config.yaml
hidden_act: "tanh_gelu"
norm_place: "pre"
optimizer: "soap_variant"
Each number is 500 + 40 x the weight over the matrix's rms, rounded and kept within 0 to 999. Layers, rows and columns count from 0. Numbers have three digits each.

# layer 3 MLP down (transposed), 768x192, rms 0.192, rows 210-243, columns 0-95
432554445447480499525513467506433453476496498519474513571501516506481492454502564462482507563441538439556519551545526504487522446566497463523479554575513459485407505518478484526495557464478521475457583498491571530513550542480489508506472537507511555431550550548557492522469477535515509443
523517463584500484507501535456528449570463559570518511513490517525524501539453476520488536481536542561547538475489467452561514537598505522542478497483567505526459601485488570460486483462558461469507491491532608561490578478444477514409556541501490564530449512541536503567477499479480463557
471509508446477523470517457511427514575488479507555520462480500471477521532509526516512495534470418549515456503460521557487533515537462523551518439468477513476494450459533456491514512539499462456408482459499463502518504486495467553505554450462458459490502458509489450524477526504528531515
556527522520490503534386417420513408481530385578466535455480494530520472550468450443467463487509507463511405532498553493480506491555454414576428409514549510467545556523451530557525468504525492478497532406505514510514443484478465551518478487571524447519502551522416526439463553527531510393
576523444446541438538481460551508634402498493467501497495496457548512470516497515564482540471478523556510536512446523519476495572481501474536443479495480482458484561499552462480484465447501552480532508528476515541451474487635538545516498576532524547539504492455473509488501444477542569534
446526484491524502494439574487558453459497515551493531518453465453494451391463485471513483448505488496539501495531583464529505498482474458502548487484539509495538489461500570485486514496363568463534463463470482495471574518465476560458452531475455540529470498422489439557548516557424441492
532462487510474468434478444543515435569534562485432514441463576508477415428502453556524517459493538497542516520463492497571469492478489479563491595482471561579479493434544516492531527465476504492458424506458478468566527480453474511580504499461521564516481463491565564533492503402549523532
528483510480453457520501518496522458483608496476515505453483500478423451513474516473519483520454562517522496423451500412434563561500508482492468584475456452503545536520517440561494494505454440466519436396508559486502521463446422514519494570552502521423545454559458554448428470507618462531
503516526493498470478481466527493507470513499503515464515564452512529488480491451483490587541471491522520459462485443511511474544540513471545463512536492498480423474488505513504444501492456502467454516475550527516525525493513471446486542490551524485531532549494484522504519516544544505451
482513510493528507504515438501510620535555545488557466481467482463503432500513471554536525470507542538540506449493448557509468586509552570534526508528485507577503489464579515589511481550533475515459484519492405523542540459446509469430434462479535547550454489590557491561522541454447493467
553560457477454541526527525477515480527543503524553511500482530502507517465403552530546537483499418518518474499467510544528576493518447535488521500475493528628465565568528458508506413476524522493482551519501504459526480406521470506408557504503486553491465440441468545510512477546451463515
599558497514534432531540474461524550505473466597470496480543463514471519526470489485504580370523464543538509488486494499422480580606562451573512507436403542549601468463527496526511544459572501484532488513474513509517421471470568486576504532461507530551463436531479522517508454469516494476
534474495538520436483472483555568525491520481529479557475487450504533447527544487535493527526488519491502431506497534484525449559518498431456530516498520554444515520447498535502436444462525432491466511499523456491577570471466455517486501486533524493563457489462487577509502530444504484523
463488511459482519509482511517438514462568464465573472450566511504534548515518390503514560415493538436518467564487526508596499504475461446547432533530604458528426514560513492523546502524510473490427523506524492516500527539500519545516506436498501461539472528491495459508525513464518521512
522529537491442503544501497479505398547480476531517538463524509478477549510546551543503485530487534539480559540498475461533520556520481504517552513535426438455520499495532559542559502489468455529520419604469478520464466524455493488498478460435572562499522420514580510526528465468522477494
455531525545494484501515552540520533469516558488522522541495567469542554532523518477471448441552533522540540513475515506471542467519494533493509453480521545501508510513534462529490498503438457528556513449485536486439518489512524561519482548480493468536496542493471547564505457533448492482
526536514489492511497555504487486479539507542482494505511522452495473462493505400487566482493487519559428513496464511551523468543499529552543447481477443511488568584546548515535507539505494496459482542505575477531538513520552529500528494448523541488491535509547497461472507503418522530462
493467430582478469506444475532475516532469439545491506475526514443472478533545470484526488523608416547482497427529525487445467538424412504490491450447541524466477479494551541452481509489477515472447487457450479447465495457570557508465508451521491497428424483473479484567521387450568539533
476448530472557541468453443478466517487516456482551546490447532464514500508519516498493490415495549562535452457438458536533534512490491466497472557458471463494486564501527487475442532476468561489517510419508571468475484493570414463487572489492490424574534453442551519479459509523539495464
488522445448404475503520495473494466464493543415541475488492541491475456462498397455533488518542452498422518524486538510500514491493421477473532497496499484559495513476503455470483507513487514521517525466465453486510553507446530508547506546539479626468517554539442547475482515409537503558
504487494528486584547465527505474533474506514461509507501575496443440472494515503609552484498510441455449513468383484514519505504515414466524510517550500529525472417528516539484490539525463432445509485512552505466461526517527500514426475531542490470515508574501486489493544440490515491509
462505529520441490480505543535604510435534504502551534481532487459522462511532504526492519487519511462474534468483524546520526489560513512484504486523529513490464456441545537532528453498521524553427514441463546512495459546449496503461474470489480440513460536564480548473499494443484509560
503456526442530571474471465487490516450470463444443512620499488499533448463500442557534526493466494504452520494487473538565516539578464529513516457487533489528486489551508492492466562462550498551545545493510439487521473455591469511472494492491505450450533509502510512511446504561518498483
490499541436535544518524563500463450492479549544495577513452534527477548447509507528477502483481459495528513479527537517493492513518499513536530449495406507499438528546494442521423528573536440516432446516519490581564431458464483425500534470531489514484418545468511489528473476465466510500
479533561504475522474526548554536464471491459546484571491577532504570534494523516501520487516546538514471453508485474478563486471427521434511544575514475522548565532533552484519564505537500434480461471472537559493531522450481454552547490490559424503510530542577462506555562537450518464474
511522490514462510474480437544515504516578426434532520509577490515456484473504574543439478485514458520528507442455579480507484490514534495514530542518511499471491451557542552475547521471473486389453516541452590475536528523509532568474454478449537455556566486478471446471551495460394470566
512519505639467536443539488478466465497452478544540499456503519482475460477587448475520471542545527532527459530509562527519534568525478545499465548547508477531490537443495470517488492457515522570508530471559517517470490487470508445435542515541507447524516518514414473513464491440490511453
521500465464506507441595533568563475465513463516494477508535504479490495495507530432498504489515540524462524496516482471591514513581484475504504523460458453484403463524478471549435523475440487475523545468501520457469511520522508517484494502614502496494506509478525509535532501504508445464
459451540463524515538520496546462579487458469434522482550471480361429479530580514425513463545489553483551492553508511514445474507545489476515562416505482502510480510496489422478495436492548513523468507523496489469510554487465474530493546545529510544498471520545478501495537541534522506518
470525489488513518515528499517502480503454484524452515517518502487507579475513531523540516596537495549505516519543472495510505488521496453463565479497413537527432575487476526523419529497558514466504483477528492533531509508452523521486451465576510536476522546454495549520498463491448494497
578510537522488492478534438495507524497420453503496493501521496466512504458488477480556481505492472486538511492438494505522513542499525468487548461448528480503515543543484502475466455467535519529439521505571513466514535479495498488517500475449502509517544476497470460541475497454456498497
464487506538535507517493534454520523486463486473580529449497508433466495487484565406584439459449492488501515474464540524513461458558545526517411513490510496501544586499477514550508451536541508496494506451443580554428534494488480552525480545478552511534482540519525583442414505465524589458
516536548546498540470424466460573450578523502572420498525537511437463512493537483471506464510528460499541508549558519560512456477504518559536542548472456456539440475477480416571503534504423469477489515421512514470510552535555426503500522489520508495553550445473491498538471591480517536472
531566392459433500486470463580492533454487465480512540519473480478468453506462523504546518494532437482436511531459493503572449505439472518495504443518401474540460507544461509485427510525396505478523462567555537479485575540523530487457448551464539465446466489488487476560543471542540522519
# layer 3 MLP up, 768x192, rms 0.202, rows 211-244, columns 0-95
541453486511494520494500469510533509525487571525471506452453491528497470503496450444484475516508585433527486534511575524537500501507562530496477546432495492461468467505498496513582463546412567542503568566508571470571507467501498515500524480463449466424538486489464531520503580530514463513
554465512490597500476416524541512491473563506432543436530500489503461497477483430527573483605485491521492529527508522496455452519525496522559462482514506475546508551524504430509503510512520534562598488503475575515504487545441517474538474554488503497394493516459498521511481476515494443475
479384451507487499492573507545565508577513464449469495566543563516496508551470562567508513473493509537453506532558484532509492615516482509510545509442373507537474515513538488465516497472502513478513509476473519550491471446533534455531463471473452482534525415551463409511466562485636549490
507502586495459472429466484480549505464518594484430456405472541497504503560452477543544535464551516445551524520510473482469495555501493604496427496503517470499500521445503469548517503470525534476508484494549509557426507555553404512470497533561504439460503468440479491491534461470564537499
498470515529501420463541413500479461541549566542565518493489560490504509416458515559431469527515467431535535500557495487403483523426501531484508414486464460445466480528442521572526481549562530414506463490538547501474433471475508419478535460515468470455500457522525485510544488494591486542
525459507467523522410463480523444491513492562479492550473477461500456508566462556482521515448526507496526547511517504492448409499587562514522434551416514446519378509467451423490567539508461547502476457561472424511557491502479439471461571516508552472535440532511497442509526510447525506511
556485510530536406553495448475499538397575523373481543520488520518531557606491572524415504573543532464557525551475530464499526484482453579532445512500510431448579517456466506454506589435514538513479449441456549522507495528486425525446424473549501478573463501468525431481445474511536505488
480457513481455517471564542502527504519510437425442460493411526469535505544496489440493582443534477519494461573444490500504514453392507560441501461476546519516453540492536432534474503528536461413552496567481464546504447517505522523542449527441510478475550486459530558488511551520501519468
490526479510508526514537474513451515419443413499475492506521408493484506465505544482465542532487428484431457520471533542434508438489463462495460512503526501442450536492532481509459537542466563443559549490574500430528518497543551497480478515488435416415520473476493517580524519472523461505
437473491486522515428575558500515480416521459505497524457482479537519455503641478442470516500523536448496504488522499539552454549471524501495510514542516532474587489467453415482502489456509427534451479564506523554584479465506541474492432509518519559559500541549513472530547569485491408483
518520498510464513612552479486462539442510513540458576438466467549500437549510508511517449403482483513467519503543497528499453471573482516525528448431461454462496516493510474487513576478490506467481504525491600501507504560588542504512506540485510517521485502507442499494568399453492515420
500461477463500492481554557479522506528514479501458454476509478450478446470459506480422538506513542470499487576501505462471502464467479546555530444501558525574432451486544478482479512515501474439513479478505446513464452518474475562488556519479569465507588442440563465475586538512550532427
508495509441524550545481480507516535438493504552532554525433532457598558506529486379433517508479490463593547556487471438452449487437463523479466483437548483466475565484458419452556494505484465494525422530468433470547482465491509564614520456518518505500546475517476562497552503513530441564
473506521481483500467482504515450574528522461468532459576547449466520477507531446499543497494436497481465564426416497488517536535571468435519456468527403524492517417532541523514484503521437486533583497496459429470490543520506559562514524497516531446544456502482523495474577557485476454540
469531492493502539463484594516474475474614554464525483500430459503566565505427483466477509484610473501614535497531525480513515521414538562544468479521559475533444565494562551569527578549458457449550510489483455556518521444497495524513520470534451479529499460468505455489465508550447527519
525540520503508484493579499459478491475496490489539492444501497522537524510482574433530468443533472495555456535515485455501470546527558522420558453499484483492526469527481533554574509532480505603488484484456548523450418524470454479505530490507525535453494532465511512516488541529493492491
515483514523509525524480564481559504563528593508468542469529451494491519529495543528480569466518452468517514465601511443450497513541444521467464571461451526488437508497512495526558521488466502435491453506516494518503514420546496482535453446478544470462533427468541528516462513473423484478
440431480500518498499525560472509465527560498473513496576463390539483512454494438433478447486465638521514497515482453514488502519472556500529470508548508523445422489488434589539495452494487477502558480538493525450480470534491484506585538533521431454455461451561477569461419556566449559448
545536449527511513493524452522458510540556503493480464545448520504527558477459520526449520525468516479475446543487494505602490529479511520472521483557510473532489479438496558461557482516488507500493449538468505440525500558518506498452506515460454517520506482469517519476483496578507525525
456539489509517512492540500504449495425489445556472447477466460487528484510483466514473506512501565447484501522477507500484502497489507550428481519487482529479524466455509509476531518573546564556531517566442519503493503547497508359473466508438510465517463464487505485542571487511540494539
544557457464466472481444534508500609456537464511426535535474472547474451531516435446503476567505515454482568480516497449551521484562507466495479518623462505502517531478482492527535500467529575493521519442479494492516503494523490517526540567428478483509465486448500553515509483542549423461
465510498493424488555463606526484510533524566551503499541539502508552489440479470507454510582512514529488485489464509446472481525527561563500469442480508459460534558473482463401473490465481474510510421466483474426475565510555498483473499465531561456530468506534525439480542560507466573548
424465503484519365434457555496574492493446446506532554465521485583481529448458492553476567535473538491448527506538530467405496465514537439521452471536456447460502511529524417467502471543449506485446512465551437561543546535509526528521500464496540450437509401576547551492470494547503468489
445460434510570458548498469504439505523494513574582502435457506505458462444535474480475442476507479492451511522552540531551509467481510492518525496523453392510484481536477569556497531538417552549524557532468462505496526517532448470489470504526494496499456547522519474545556507507535493553
474413476531530428484498436524499484492544472468488579472471527501492453443489447503580520500539450444513550398467543474482580509595504513528518570483501454469517451516475517544473524511474501468451505533476534498589569558558533586524520589499493491516479421446481498497576514443534517490
506500462449586470521474463493577524469482585507506511515530513503495514462476517619514524487449526478493495462561561509518491512552483484525443464463532457515515486542491469487522530529446516463499502447458537435486564514564449477536485563445550479515406487535508559548520528479479462522
501501504499541472477488463511474522555477612457527434496445523458518502512432544531502566496523456503578474456523598492440452491465395461451515507455477522533481499492576534557520504531502467427548524553489537508464479522463477528524531572460566489419516481487461454466475483530539542545
487398507492492463451549531512462510453510577420472503506420494477490518542495472494517495439500436542553490514587532539493490480485444532490538544499484505434490505501510535543482513553529497500602525547494488529422519410449553526475554465556447491481577477536511492541549489470501526510
497483509518526483529481578505536532504480515507502478482518508491456507577468492512502545396428506553554510501521565504528452502492520473487476511416538459505508459506521486546497527555565490527491551524489517480479522547521491466556518581484487473489478474506467499534599484559483395529
577569439512481507559446533470500523490485573553522526495508493452575535507510558458511530497550531498499518507521477439524506516514519539445516509495506470476469410509593474473544561561555447432559535511484477403505495502479510526512444474465502475560547550483498498532540519536468510438
556538602520421504548566449511515490543454389611516511566493504554581464462474457488531554517508572526482475522511506478476556448511519530504514471508465490475469411454473510421526546485478536498512608509491485377595456516520463385502529532463535488454519489456491448462545529475512490576
501494488483486469567518476453426525472474513481427470517506505477486485538516506534432558428496470490485472497485559509535479461479515490549523563439538499477374472508530505513539488543521511540507512440536516476473515479544473554453478504463484544423523522537537477501516501537468496475
507394513523530509517519486431555424523528557533458527509523519520533552544529503477441548532488398525473476503484451494516532479475541510517405537530516483506495447535462470455505531558558473439495408485478450453532434540407468515505525463526447523536429473469521497502459524475509471427
566523571502451462498489542534488398513522613497568615435439490471497568497429454492508555474495556435488593599498448525524499530576559541451424626509470476420536450592542550498457510501526548471443490451486493439518481438608472471495537434454460524467532515521441477476558493399495484504